Each number is 500 + 50 x the weight over the matrix's rms, rounded and kept within 0 to 999. Layers, rows and columns count from 0. Numbers have three digits each.

# layer 8 attention value, 256x256, rms 0.216, rows 103-211, columns 0-127
507513460610549469410521602526491473434462462490570482515552514430514390500516398578591440567535469513584588534449491510540527585495586479571474410536494473442425530594483554501457483588461485531471476429336477572525397535566537372532597572474538393440487513481444560493424481531458543526494444494504476536418591506454538559556485544507432447335454549552541435553496545517408501473613
483461447528537540580488494609444511447475577472579488380457578517465456552516504590554420507534520515417465408502445517559572518443496381530519449509558471485448441505590555437499490528486500483592485454398550524549491410543425497628442475522424460434453547666469572483484404549584527395515508467457464548563462583530392527514543564502426601386536548373612556435525414465351496394439
598491345464511544467637482461535404475488517606490411490454460586422476436494610566608507551468523529596484497494533481558515571538457444412527461488666526622468551500572545567575471482510522473487469582523417482490637627437485501446379417424399599614507546517530563651418518449488467513473415523473548357428339404601432471552469473544446565549587376437446557519494490478494455414483
356538564545499641534491485516496553507470541492583499456596365497480520538427473560584496499573521523487536470507510515478606668497474352474420523428429561379592441511588493526511482514439469546452463540451505451427462501567401607609544498470504470642584478540531567486479454369541527569453510491447474449547547456523490357500544525553427514602605573511566508499553539601446562655548
502506434550471531487499508449408515638603507467526482595541412333492479434484529520630466481519548542467506460563432409551578557510488582462506511438496592421504536534513557478710446505506485594509493480489474605391514413462571530542584538499422552496460509427517494474508577542651528545589434480506458561515577573513450473502394504515498456486617499418446419515558529455545472600511
525493429479621477518537542515525551524488412578401464437344525566417668590492528477429452518455610530396426520483490530437475601498443499504476450480488514536541491469522528504484598481519515507617485488454440519591530454378554479462379391413516459486567499387520426466574502549624690579480405499656493487452427525422441470487489537483407638443450547512545539474359595439499557454541
582532504493481498494481687488458375490489555509482515521521532571593507576352394456478653427532478522459519489538503503452583572557483530399507609482492507597472421505429475499493469489472488596577455443586484542387418457563529439497604458502569511494503458449598481472489546555425522457395399497467425504562549476516554484515585577515532614535498527505343532498532569514433612535521
493435503458515472543373543452563436577413474462484565562514538533499567493513549453496425495576457501544436486566489438622483524561538509444483458539680442557510512483610569472434537490427513565585411480516524585513505419508519495528517467480418517443510489432526599510485580493497540536457392447528563544398595516393535447543494455599545536564500475432582523412580568464496434414417
542501534548506587446537495556509555539442440546560394485499484447472462541544460452508510545453439461509507526537446547546431528485463483526460603501525519517461553376543579504545503474460516475466583442445480510432441437437433522622570549632443482453472455403485474478584601441477471467538485545512584428481390545567300479535465504479551425547441394568652473477569486570532484599451
412576480503509503622464386440507589421410423604630475563523564430426595489553514537500497565477445554555485484425484383500340499528473502413433472512450573526581594436642498584453473516502485561566429354460512412616506524518471479455434513571414569514547506490540534595546484523524488533558489412468498557481522506531500487480512550501545487443432418561427543474579581521471531579439
355344421445385489478388390417485563429458457446469583501477399521539515487497505542428495416423409579554525399549504499582467481534457437510547595493436480515526476599478474567573389520404474487424573431528564552528557538574415494459528509534551572576467458480472511416535539494570375533445427465572503547462557383546472547657444508403448630526419540571645464518527498476609442440591
561512446578484590483481565502454416395589576441475492628530527566448446563402479417515476541523549500447393394384613486466461512381436401554561500406510556373567571451465534447376452528531446375442518405526592386524402449509398484634539590483508582547459472397461540436607429467431472518350487473565446531529545488425530478371510523497592457542491459429494484532606387402549506557484
534503467468464463486519494479558540536535477530511525417547530699448536529449569544590457445451599567443539422524622561640591484542501535566464555562485516514503514412493591554426358571497502516441517479517458455551443442510416439385508592430510385541563414535509432375590485487465499515482441420545497517414581519575446422453533389664554481598485409482514515458551531459430537569488
468490670498477452465531402581507416484651501475470388385511498477397502488500409411586600439431450580508533547495530573513472464501415489530624384534426638494502499459562520496545459458627591546530527499305561393504504399609435509450509613526507474499412561503421400527529552488509516491450399389448549480502555589471536572488476520518469498555430480522406520405492474445406491498532
506548537477524477537364534455573375511608607565501501507570497419556388566438486567478343639496501401406498647446425511453441508476548454496509552556541530532530481581443529528340422462541460574486510367423429411584479488472437519511549517458532506514551455463513397458421423477468407361488525470484484538408460519431480536518420405550476596487571556590451522471440469480535620563531
612515491573406470438531512506539524518551466431511440472451491457475496588537474508509462624567526462555621451460376526491503641540533412439421521576547472633580477419486522521574452432490428555539562570515520485436469533519468480574492542406549683545564534513536484364559406470483523519473407508454631473462403360496438470574487544490415427451509600538502613497449572520481485536515
551483569494634524569539549492398625508605469456550439487494541485428561513420457566511460453534460479528383499546484502482435542526421506456473385586555493503555488401408574542546506499582468508533475515506473520535378560518467405462486465510525475506582535509514472396468468644406547558513565512463432420536448568331461423416437516624463529612444532449521414432473598375506533505551
483435589485496437354451488522529524493498555564462553464464528474535542434465476539534515516560420475507393395496492586599452469482529499540542500440532480522411471508458462449595537471485445493412561604544522389570625657456560470451452598571524542493383499425630417497495510566524558545505370406553547571417512528442552453541411525517328578556447440475508444560503541459559522484383
579512584520518482403459508524458486528542573433522426547459520536539524330446480432572478418495475474493567399556530510446492571467497521517532537580534533479545463558513462609511516516573551414472453550432480491466442438513403489467554506510502551571514541635430388532295594433500548579513549404552492571338573469503481543476555527584498502544498377386561494516425518470487566471495
628438413478612447471620532485593419444531511577427508546466500483418461548548465560546444455516487414522498403553487540608542479446438554578401444505642624536545479525561481530508446547609463568522580513497542538471561375444448508550545593497480410476550599488408545479553477497538496417548456399550406523548494559469495596469495579515540449453429647438509462464479509569503577381392
449469563535503382478455564473529425394478522517399508595401369537549559443544444507492419576520451439525520574517617536458432466512438516533574535506465398489578667543501450491564467456405531548488513538466467596537537447513500336469459407462452631652572534490564437493494497376402450596506636449513397480526551517520423552527475414563431519508536504449533597474346480519402465508486
430508675485524496573564532396586567497482375423425461440482460563408577587365608547482519415428540488446529352500536544529403590501486535438491430577503507528452564612540547436447457629474534481521590471544628446531506470463448569599407445482422541497510562496546666530451416532563509414477494498446510355416493486508498392524487509486529462517535406527455544614526439445412395492520
490570547453421535498601527456483510509547560541559439417537594419442462597559472543499489611506564438496452499393502540439532536501502563389437493430488545516405493513530643509426528504534669486462543557473570387495432489452391486564528457568530493453519395561406444457341465489444548570611453474418500414475542476568469551612572500505462511458505598571491462473460460541481583549500
436574527461417540615499485499505601461603465487470436508496497433458477499457556489532392430524490548417373513537510439478494454554488517389500479515467446501506540510396627459425295457629582554521382549561455560394431436552490604517478432532556525568624505455453497500617481470538513535384449486574496542487486603534610447505433515558499399392547450474421525504530417523361491507478
536391528425531551581590545535430549546488533452487521363501464423622506490395621494430510493631508394415542492442480502465527435452487564484488453532626464540404491535491483570489423408514405505542379451531462539498588629502504526431500571469487516547587585521442366503537468537520542582477525411470532456566491455569709447537481427389606546465453453582585461534479415531599493480542
435497464506478506557445585489363473472563579521523431549507492486537486517460437464611368460511518539506523443530555466534434504486547431574489516477473487546380506497531504508495467515566480519497502488429470466386518543497449442492483531443542539482506462404573527446431512497499537505432513551531512511550491504513545473478542527425440493445481490584486429516500451480479509450481
589484554474488405488472482523409490549449554565514496453546472580440505491449487473478456486517504470523535543482527492490453577596472482563498482432529541501529460435468444483413539514477530488566530504487547474502557427490543442504556473524475555484549504487423491478461477516445521503482567554405522483535535496481469497450492486546510488511444593541552444483511453511500483548485
577406536490518471510528554455530474549484544481551479485486502500480518563500506477476513466557519506560555500474523427490592543501481510525542495513507471619461472537465601494501532444433532466550461498502494580536485430517511471483535559501528442465493488528569499503525577576569393495469498508449519462448448541500446443495544467471553521469569436468492513485486490467494470456503
584479537465584552492486509469466551506478508496491507477480513551425524421534476530524471531487514562501498460492485465412488511505450527472535535476619490418551487623463427539527460452466381438461509507480554482428416540502460516492421529470503508574548478502467500499497495435467526462449466480483501470481499566425466547426441506512461545533458456540508495453565474465596504467441
534501486469460534498443491439517565472488451444364516440447474512454536454483437569489559489506472439490547477463523526494498503460533564510428596433476625491482527514511473522464514505480501559518477555515500541482535493493472479491461489466564509489489516514544409521461515451450483545461430479601454428471480482502479550576532499501568459468564509489492455523409478500522483470488
504536432495571433496538500515610467435469567479539499496551557483505470479552566467394554495492628517493438556449556383495492509488490553548577533527537515644451464464523499519508459547495394534484513514495488440478465498501512489490446425509519515562555409482526546510480508527476447483574466550510424522527442513461483601550570458522525521524426448503479417488512464515557504519528
466507574509466484482476507467484542525500479448451537537487529526551568517392455389478505503485432545474532505493492552461429523544492469478518548503486493486476528602543488422507401569569564500504467504449478525524508538483451426454505502537517517518500517514540522582495493466504498483506495493508482472506537499495506393524483446568508464538582542451452388534452573484531448593577
517500482478591453545441469526387518555520499504480484539381485536504577543476532386580496415489466454511493528477428510440490487521479500501479574452529507545493558495533430582507441497540566447478539527472557532571456480510421495469477562569443453484490567473537546525536530454538417507478443506566419555483489549513551496491537505471510464527468497521548497503522375563473492469424
524456467483385508439431530523570546491430527474454508506484463492507441410558427528507449535474483494554439583593428530494443504423428426470480458514530436563389522461453495438490486436502488555510481510462441524512445460489458466541503510510531520469521455504526461514562547472552543484570552543394500480488465477588491472474474543470473431539439406510493632485552531564490410505491
574509488441393587458449468385516448550491475436481502466526470518565468413465516489486466601440498449604457465488471569556452530469443553448480453506516473520474484426475483545574505596578535500407559521473520568471493514489531572607478452435484489508475510442540525480533533463450504461535493420444504522487521485533484444522458476478488497446443517491497479542499528474412461526479
491553450578412346433471563434519608586428498536555569495476497499516519460518589591548537487484452484431509542532427443567548488478505510457472484523496535560443501440471501384589645560539522497460480519456466493454537456502490451504438482494541500454517504493516558468503521489500543483489537543447465480445507453541516475504591506501575517514491580512548594497500520495552456450519
497488615442371498489532407462427490548598453460486415527454503490482505561555456451548492488521466491529448572548467574461468558411466472500530516493475479513508612456475441484477487517540527497485474497500511451569460490462484470504443492592529491486555479490589475471484458387456534439442538608476473515485558526506496519537470554448513465516520453383483524483498457523484477571464
452533500553559490486464583552454467488518564469464468506484427440634462471542456533576479486473550514487522576513500519584539505511443419474543540451446433525478502494505469543504510502464463488509497494504529542510560559535500495570520551428462458449462496515474407487603581524508402519594546551526571529439462487514521467557499557407486545441501488490472494496422567558546519499467
497441470505483557493525524558481534519511554526445523597522547550412497521527537463472466487529442475446563517451493511411459537539504556534520461525589479551522500391554479407410444422516550489489466541571551463476476452520592479524463535449535468513433438478530463525492513466468502567497521516471554436522452517443495475445530497478490441439524563488480539522616529468466522376511
609434547507548508406441503545525488536462531587506564606579515432467551527474529460449513503513566517468436511524563502487503448508460546546564506472432473603487529490506563549477458446545466450469555521489574491580562485530575527596537495456451470430536479518424547476526472513514501467490514437441512563557597541528478428393551527475557591490485481496403583432467376486507499565486
531458525452516513511486519558443493548454491548495490467455540458469479560535455474605434449539517456581467575507489521522450556520514554513594472478489539496474480540454450440515501452491578453524506437531516536429478521527564503469477558493408514529544539547474491550527509476493524534511504592473545511495477492408478484507513526472506490475436526469512529534475481519464425519528
605500491556559477520587488592471520514525507527530483537625463477412494447410491560580483500522509565500492476452552547467530432528522468537457508489564509516524524545492518475462487495499393533528589452563536520454465456475477392515522474578503580609501569521529522486562438476480505543505516509533460500486424540520544530531549474448470465478540394567551427568467572476528517596520
514572438475525423506458469535519602470450450493535580491544570566565522544523437514583487475535499473508476557499478567433493444498465519467502488464501538408505468537496462547527521509517489479545411466434556567461503381496514446479530554450458513403520481523534463458499452598532499473468562512486526621519490448478404456484454432503507476556526439474448458538561544480495467542456
516519537494413488472424476520479505502564505506524489523613507430484504507452605574471535504502534535503416414494555431499503449513457597463536457524534455434562536463505486486512538511524521498513570517438403463464422521521506524579461549590432427514478538557528423505531554496474457423486526561492465533435475538506424449507514514428596483554547489481507512520533487602531444559556
496507618423495500367399558448525490385552459480513509540539405540474504436568513506559532477541523511497438494457532490607506500515482519476511596447493518574532482543487503538485551479481492494529450502502520524518485525543508619511468527474458523582497482473491403503452494521391569442538513504491522493484494568510504483482504530531584526604428486485476575532536456439481515499577
393530507566466551485430461488488528444473518462400497447508446452472431510499504478472544475502451470455505456482443510536504508484486518536454523525539536436418411508567531576472547514539492487499485503524440516522644483489561455442498591502548461522564482433490503532440495485594499445566505498509504493435582438469541496482400466517545502557520490456517607544517557449559536543559
438549512541560538458513599529524572440511548473570513536500460392476529507496456467471504478566512496485593540500492564453432473468528450509513498406476526522476552443536541537526506499468522526505493452560448507475624532563547495497522473469490538591501516497452514493422597467468570465565374535445468466462460552487496526486467518477520483436497541446486556517447452444471428455447
542539533440501498521477555542455481484510512506551465462473512462499548507548474418477467434477462465533444545518578505464471557430515532473497523520535453480500517528531467516426565477457455475540484431473566418481518480530482496437526479479440511478538553472554527472497511488523568465502516589468599541515575585559461471464463456487456526471442576507538503491499566476526543508566
492479515550500483415584446456546497452512474545484481536476500444497459448504489486508567494479606461489508529473531400457602502467491526510542486434563419521504564587468467500618528523514480529484566577482504485487498453463550463518448528540425488557541438460589500448548562498522460526448494560505556516459535560629595456541528534524492461485468498475551563517537542496475481560623
419521475511513539486539527458632459458470493515535512491534463513537434479450507448475457477474532422480445553454551535510481503631510487461462529593516562488513535512460496437541540510492497382450414549503508380441435522503526406510532501527491499562477527456452518507411583439537592522488544531458575517484418595481475516522525452511628424455519545355636522468506492484399431452433
363467488515352535473508537452505519493485477552514479591487515561498454477500473514473504534474538508514496512519426452522481450497406489522480478565503418508491461541510406467474518417541434555497503474494525509461462503494402471470512505486528500470444542531536497487565514500481513495547439548482481475503503406500478538588447473521495484494579561455500602529487464493491463500482
602516470544605378456449526428508536449548489421495481478544497410572511535468559484455520454562538576478425486453475622521372491556506547550532485534464469471521455489555428517540542534572484530448486572457405545550471498505476506510541478472498522582520456484523512454560522559547552503453501491536489457558466493571546492565472503530421536578501474480514503496521368496481475526427
520512447519412444503440508444419555569554479525490494491526459541527558454499512498593518431539519504510454570534504488555431535446580507477566482478467543520416487459498526468533575500564465463472448429528462571605528519492537472405450507498478527533583532547486529451513464507539482556538479432551483500431451459507470515470456478475450474532518509534463468464441481546452533524451
465538468490554578494460528501549500511501453479405484505472529455499504487444503414501529416553445562538406499414528403498512571563512467517439457449448593512473591494534563508474599509399483462498504503439492500542474616492342502476408556545464556538484541496464477549448497491489568431554488493518537528482545457530504473511489515532534495518588512466539552532550433497545577520435
487537529449541443486512512502464466570538519497478465546578429463542588551508465487500396506500514515506515466514507607603588505454463479512482533517483480548429543559683529546465510536406458418469508502445522546556502441498536510443498553419526521479514564432540496519533410592469523495447556556488422441452574425392534582468509419548485480474506470436537538476468452497481496515520
494370517596520565515432505504502523525557547468424486485507540464517537493452446522498458515449505529510511492462495503533561513445486441499521604562540460436468552543525488559493453552458593466546487561443504496565435481519542515510510501565478483532460476501473521491446445523526485492473565448484415498505477461445455522518561454527479469472504542467486497575487459469470541442504
473566525522431446493439480499609514502545518490422513427463508493525556481497500553431454551504468445422480577432575478483551490472477476516528437496567542539579466460458523500544475420492487549456538450496457569388554468527477474479460532520514556510488569500443536535509560528484421533519490567454472527548560521511522476534554478460527442523496533450472564487451450454514521490460
519481405560495524420536616470502453525402485425499470501507563419565477549462464604506489449512522537510550476501424457547530505457451505461495511517515487486476533477488511519535502401468550515544464571571485553471572524539481584565530470469510508452432516504542487426482548499543510620523438577514428537411415518482459470517521474506511509507560521478525499537516467475539476464494
552556505476594493458542463538529477404480420499471551492416418442560445446430397473616493435527519639455527568463434475487487417515479460534497566527512495506464526509598513473487494408436516506519492498597460513588457468486563472465511516439519530479533493514433537556555534562470450575535410486473527486515464545524551561509481426567441602455467544445504497473512459503448507635460
532510414465402449522468474432507474513460464567432522532528435510512543537459447511476473494460576634520443417484463506514468526566530534434495438499473481481528322539460545498549506455555552525514491460503474506473537537534558478538503530521457479499488462456502451518482405586478519447530455455562497541610365498479538539577491512585497507488519506529548544495538505463468519457553
510482620471494444531535513529477503575490501517468521513475483565491469579484533487530524596468509466515418556517501533455483418479422488492511436481513500460489497454501609502471524447615548474455525411545582533458522487465467491510524500507505468521510479464445527494448515490500496527508427374523480440548463549508513462536538508500499479416502498522508512495596446425483540420482
467515483512515461444471592438527504491486525476476522454495583519420519519593488491551502486519426480482490504553617485514536520517545493487508520529529545570512513475439500432484472582534515536543482427399463523520545490471507495503577504525478501512507491498538496529535469515523477482509507473477518501518535545472547494571440524455494505519500492546535589526576537513507516499529
541444570465509501496472460454522433532461398581455616474499496602532490464511469523438566475573567499531461509529478442492548532460561482514539454485533399503477514502460483533581555492545527415533482465496562587475464515500467492542548540482478480400562535489459549578626472489506495506585520531541453498563502497579559487490492621542565458510512533519451506512492567473457505521523
588543525580476508501543535557526530532525544439490513559513396518461528511487570507532474550464544570456539587568497576460456506457426515511428465537496497509394516569499570485470537550489508441503516453522397490502480546589500530522459515491478498492498464519426584539512449495497547538430539564503604516507516527485484521476448398401456507612460491495562504515584442467543556466514
433581489533437512485535472499448516434501443509518524580510494487498495454518525543394488462461487517433521479594392527493522457519557509586512565470506474486553436483547551585460498527478547587523544506575516461481453519424435569497542542518541574535471561461568532479488516483514492438487504534479545567505464582496459513489541533513431515507468535468535451498488526556523474587483
498483485470538462511445486444511485588478600419455497473546479578554469504484546480397512507446459424410617448440507528447505518529529527458526573538481457478475535526491452520573495496491473577493402457370495600543449459411487550457579435550534476537528553459496515524522488517521564557480490498430391503471586508533463470546492593471496517577496560476497507522529499521479514552420
517554536426483520499412573564375576493539515456396547439432522618500487445572579570546415448509434547495604410475558507546456464566491507499496494502500489440575518539417491544557560505511525424476469430500488526561518506463464458450565489441443528468588436509513439534495507490560516514546510491465444538544443496497583479515490503433511489518449528426473511482550541470516417438512
499541439586514416511515562577473517534419573524445479500413481584491545534497506539461626511523550463576490538542510467475481475558421460517473567495478536496448415531484447514505471465451473478518407424435518443562497510465591543538504501490538487489571619455492494443591515530516467495599514476508544466590424480513460530470507484492454456457601551544490568464452538425413476395536
533491449529466518584533577441569494436473410493506504598479516496473550474523504479539463436562567509434534529468492533505504506511436490524387579495482502475509492483611614469446560502488458473508487613430444491422499545496439552520566541444533485507413530538480509526504460480596431490561494452540546503453472562498499556541536499468566525507484576498425525453435494556437461447495
566580524442501415504540445596559478484547484515536478371480517473458501537501499594469399514478463527525516487529618520458418521506493492529495402459538443489577457526490528515512538436536563560486519539508485592523493486532535563496496441493457567514561428553496491545421476508551551499500540507496506480552528491499507476528505547552488584447502493482479447499514572541486380485554
502592479508491556473521472502489560530539510406477446522541536511519544524530470553560439498540510450481408434455434578572497477509539522458490479429491501499481507567533405450525512445515477521532512506437529513497592456484564477513513528559516533505539519566542487479540484423486534410470426551526530419410461492468575543488415570590443531473492485518509496478449503435475485534488
570490417488494451523458534448554456454479488461452439478499483469500458462508491465422485488514535567568483509495489449515474467416591488526570468459456502467608476492503564472468553467501560571522534562453479476469479478496449445506516535429453526493491489652510497420563476488514387466496537470460514535527515528521512490499512482523550510487454543588548492518537523463569456408478
518466489470533592609486505574509576495485566533498521522582457539446444409578535522482521511496495537555443475534539459580463523508578491447409558601501570504437541497534477571508582519448559517479486539474493516531510500515469566455496473482447520548515520530549484425489506481542510462490536551451399463522556483546492509505499537515509500506446511492581568449447517462527458452466
572537474567488537441516441515497358554590516540489532499574511412469431481562465581397440566521550453464502558456566518445519515452509572534405627552531417535525529489482529434494417462469522557472580484516502531587459508517571505483537462557514450627541511584458540498460408465471493525504513515521509536505449523510407497427539559507464515540507524450502528438502567521545450509484
510486498454497549418453461517432426509494500424475525520559477499506480487473489523442534415505546543430449549498525562495601421513548508547483470474452504507461499583505475436471563514467526478549495449503581539488477494598506563512508560632395531494550483534551443472419514465468533452606485490572426526541565567488515587500490498509464548565450484469480458465473595519558459509583
418383452526516611419495465467492531436546439463466496489477509482463505562552511541500490448553527500399452505533466464424524481423470461454452498445507501546488557549418532417566509474522535472490501520528562488474493481436591526498574514542559463499471481483498425550433459572463355565469513421541486566550506568554592529538475561517552462482433520488555484407477470446420453479551
502604580528421508410525589551493599489548474518458413502467497513452495470450525526481564570529497516437533536461532462478512433521497465444488566431515450478466428498512487505478503487473462572575434461510481526517494558443510557497534503559465527452524533481486487572420427476522495497460517595548452520466468490464578480527445532517526541500607470493527486522561495571514552417460
497527543478550475533523576452462543562490476494584459439508502479566446536560541460508498504447434482527482501553472498507393467518511490464508536511491448412508516452466530525469523460504505585476521470553437448543459525558476494465453546445584397500451519563429475554454530544501461576428486578508528501508609462534466549528486532429468507552493458556536518544519498496502531571499
452569529512442424477444539528575524496391497464487518522506463489408535526480476439429560563577499447487471466515508514495541466500454528494578469372545506467467471540464532501506521493436570528493537458433543572538615527519492489502519582508426431525555591517505446499486439548480552450456542524555541425549463503487542591514517535442541484530467596538519463521550586474526439528544
454504582501596484487446483457562429557558434459507486519464554540445583496410583489534511452566533505466455528506451462529525525529496452486458556491509433520463519417505501456535525531519548505527547591495490498522524488475490495525474523507527489560492392462445552448551441453536519532608524487482491520422441419518450532512470498506451589453455508523526512533500447448485528437490
494511498496409446485526539575434540433561561453467428461538537453549438487462589539436544541500445475549500475477495424598501511476519448484441555501591555473484482487467561525505509507429489535542470500530442525442425496517525499479561400527511426477549491447559534491451434496603527427448476491485530512543506492544498483467544443480478482521465424541473494499518498433481544534467
430569442510518476500637362429486534474451497465496525425498468479517531474452431456494479475568553506481530516489506459428528498555608501497584487480399472490538546507525480524542541466529487435518589475402500519569466470533615514647422669520503426496536534500500530506512488550499515503547497512521511482506489513507430481439584459546370511491442423556466536532493491439435345480609
538426584499545517504523452477557555508576477601513419420474528538478486455508525557378529472533503459522570499486477435503521535565488584441517498391645491507538557529415525492485505512523475402469507604466478557340475445485451530546472468458465518535467487520534492563508541546562518459515437487513529521500493528419515464474469453469475595530532507592497466398558503447374557497481
433534593472477509441531515475511510563445563582518570470424523565526592445442517545555544472514484507559495501486485489535376543515564576525457425464556541543529518513451534501463498533548497460489486520569426508519574511626465443498511501500506434493591511431442452452544498510539530526510550521509509605490436455484404462538527430505482496497523404541526424497428490509424492504527
523489543498589443516455470419498560522534482439517414494519510420538519570466514523463413472531526596457520478492492563498534524347547493505512536459470523490490512461494531543525478495482560520438544476448557439551461499536557499446465436506472518535397516513453491483522516506445511572557490445495493446524492462499510451365526554561450551549524531452530465481440539567363516470493
457483520496559640493477443518571452529559463482479487551485578469539447521482497491433482516584468437485548449493618430503490534553463442604495408447535436584464529420532444525470421494474507484545535499536525499568509563472465549484553482535515417526508512484524578490471540543513487521505500431447440410520484516429498478490531506492497601527474449468468479490506547606540478492541
444485482500485481557474512468463478487486503527478577487517562466443518546543490497547505571523461490506458476461512502521494517507515497546513455447562532474500532460474524499523563465521569473545512453459452474490520424563510507435506459496491505421511543522496515538496448470606471522504543509498498477495515479459487459504555532500426501607435453633561563495495535531498444504424
470482507561446506511508418503439490503463480463573417426579537479559564424411446509577442511529543463533505545554498551490494412471473495526550528476457553616609566491456416504463584592542508458475437513491408483491464485473499467434491398465547534434567501579495476486504509538492560500586509508501549498506506546565560535507481546434514562500527509468546576490479500462534540567555
592511442654519568515542522510504514468534625518553533528488527515486501560486491489465520485523517529555499498486558441496499464580438500469536512543450558437504547455497482534544463496547511509505433451570457527531393467447595507431459500579486497426523533494428545474451449463464465507590468409435509429438520462508488566563491571507539420496522559427460499513437532477480472418533
510473560497521489439525578536454529530456515556542525441529451543507384526536510489529491380447511467468388552452520515572418499468490479606522606590539493481443435342509500481462460459450452523532517517500459491544523540522474479471505442537445445558545550530505509482530488436512513491485479614565500459507497520480476612547537452462382437511464467565518492506567504478481581386448
520440590536447504542528477527489458448483504435453525500595497463529408535552467411536464580481532528597517502462525570523563478509442504471526500487529412511584469488493548544467464403513526442370490586631525513449557522541549432504512519496509546538487444532420439592407512510511541471427493448571507501516490554593541510462543507469522541384533429483468477530476585481534430480461
474552517534548507474452483428445482520427556433455481458578424500461472471495521516502526486531436461515530471455568427437475514534524526515518470471482502544562462543509471520374506505544564497520523599500413481501506428537481513468558527542415429472558529494535475521445502425490403508515496452557601554503518510558544480498522485531449488433433476486520569516434449500571486530485
561607498540466469438529513507534542426562451510478433483534549597413426530471456478462522461551516463495568481495480505496509531561543468477537430475509493451469454483491505551568481520503446493534444530466456447601507503466478463544513519526428512514458453486514471518507490545531465464504522467481490501533500461549511426511509470536477513434466481516511546555433463497476534515510
546478491468509518543426504572478598446508465497542509512469527528525532521447611449430534502445505477486484582500497497558557569540526495498524493510513549486557421476462489534557404568505476465580482440526466501523476505467550443499530554534427571514425510541578549483500495540447547491466526474511468559512519462432401506497581472645499581471467525454543466504459516534459567541626
470528610558563559538485483444619542504457540525491539467469534524561528505502518528543457524491560542555443513460474472470538481428465514512537512441445520476480502472494475479472527391526467515463501518516521463392474540535477572420535501539442528418449481466520539536509552462494481471431564519481514492446466482496545576454472520488477500464460480523515483443458501397441388449509
577573566524724480461540463425607556485479488571540528385491482446515519457474535465518497458468458526616525423477503506574463508432514495446548517576503485524534497635648434503500516583461479544504548499609492498524489460434503439454463429433578537495534498566595480497575472495519572459532395501454473435448510543436468481574568512478485496524501486483528583516492485514487561409429
444503492416412493552545594489457557500493490474405641523564492476511458435527562536427445486548515560374476484538489531510449474567528433543554486581569460579548409457477438489493543458497517451521481459447473534429474457497566513516503503456509546513467434490522455490489487379474595421502613571509450526433459486503528481521487496448480563505560503542545489487537423467567421509534
520441447472508563534516440445445491437493522473494482456465525464526450467507468436598486450471501518511600521426525528576523518511458529535526491458585486503479517514484451535498505409535472474499452549496615529502542422538443465505454445598455547396514591547522512511517474535487524462480447574451486528451496475542502462535589459541530497464520500540586556582589494420549526515535
546471445579492433528455503487457503497561423496510502485429409465530536449458441514498494469488420420440549476543531500561576400561445567523501484577511485435558415444488460432502593520427471485475555426499465503431490489500545496543486504455508489533486575539469494510546561350460446484446510533460489555500463440485602566453462480487502546558524555490613523498429546525485553456442
450501428557482474561446413622436519527545559491445479475552509595457477564499474479534471492554441479499452475466503445556456445510486459457471440542473481470483500586498502531524433464466460489575586513471503424477506506445540513550494641430441516592517505499462397509489552580533418353477544499548460453506552459553476508512420503564533520558450504461470462481480575506539457442575
596521541501591484539500529534450470434536513460495461476466488576542565511502473550460535439507554541480520514497449516490521501513515575530517443498593466529456537561444497529477447459598471512487562485449431452535503521527573543518459491454499559560405518633503547574483513436492489514448518439479470506470485546563468467512380525603505491538425477441535510564471525526465576514488
515486589577502535386525455445490516468520390518495593500491468582496434511457471472465516509449437453522451471481414609473494524502475485488562440485531488524496517455528500552478502506502455469524612526543487491514519510471484461496494516529466494490583556503472459583492473455564502454456492530498476485496502491485506611456472480524502498478435488531457490499559509416397573474567
543483528568519586475499508490458500539525491539546535501482508550537502510504462541573558504517427542453457482415494564515529542471506514504446499444482549486485468571469484501579492446477521484553514424376551513390552503504526568543502493433442484511484523470455517464482494433506565520529496557567471552555478519491454496492484620545552496512426483583476524472485577498494490534487
501457483519520518530367568518511455486482479501567508486462424463537565550518574522588626462512410419461515507549520552425446503445606509524472550514489536530503540447504456521528584544403457465475516585537497453509584523394479448528528537591481504479481590472488474450449487512460502549508423409539502513372481472488421418501504467511520492445455514510539427580590492506497510550504
570520534571525436445422435465567406514440581487541504530513500480467430526527508573467416485468471466537523539558511581491462478424519494494555577565515429522482484513513504512473470490545507559517528522607553552427485482503556505531460561494489486503399494511471510491527427414528457472430549482510525581589508478502509556533508517451491527440485476490484510566459490597472429419556
536456548468561543443561533484586541517498522486507436540505512480510426531555517453447455604565452436536465435497418543531459509418551462498544489452481447443489457526437527516453523553498472505506529548477505528492564483503512549556397558482483525488567530491546486430501428438506457509484475464375443558487516520580560458464533551465489486584530547557433459534508471443565503452570
466508519583546519588515495460580441473548492559570414479418488499532516489584509516461524478438550572513529539546552508509447469472536443539455477497586439556511472506500526522602605463501515519463463546456493512493603469509521506521457429441447535490509504509559517540521574476505516507581460462502522528566443492493527511515440426511556532515473511590481486557474477511462648465478
477567431516500487439566555518543459512463532451481591544432494507494504502495556471469585421535557536519493503550487487466502497441454451470502532521501521534451476515507517495587491558569498488486534418442545536532485481578517557532431492498518457652575545471483603531439573480442493472504502527472501557467533500467514468511511450501526386503491494448542467507552515554534527536560
471512501419435517588437522512442507484596506469508473471441488487480547479594490504517573441534454454430475501449492510548454495473583538537481578517529533510544501536499400489449499467533364562573565557459535493618513463518439532463519506470451528582559492410540538521427528494476530396533406439447457491498497554435528585486497516510486524499541482526452514558569509443474600390469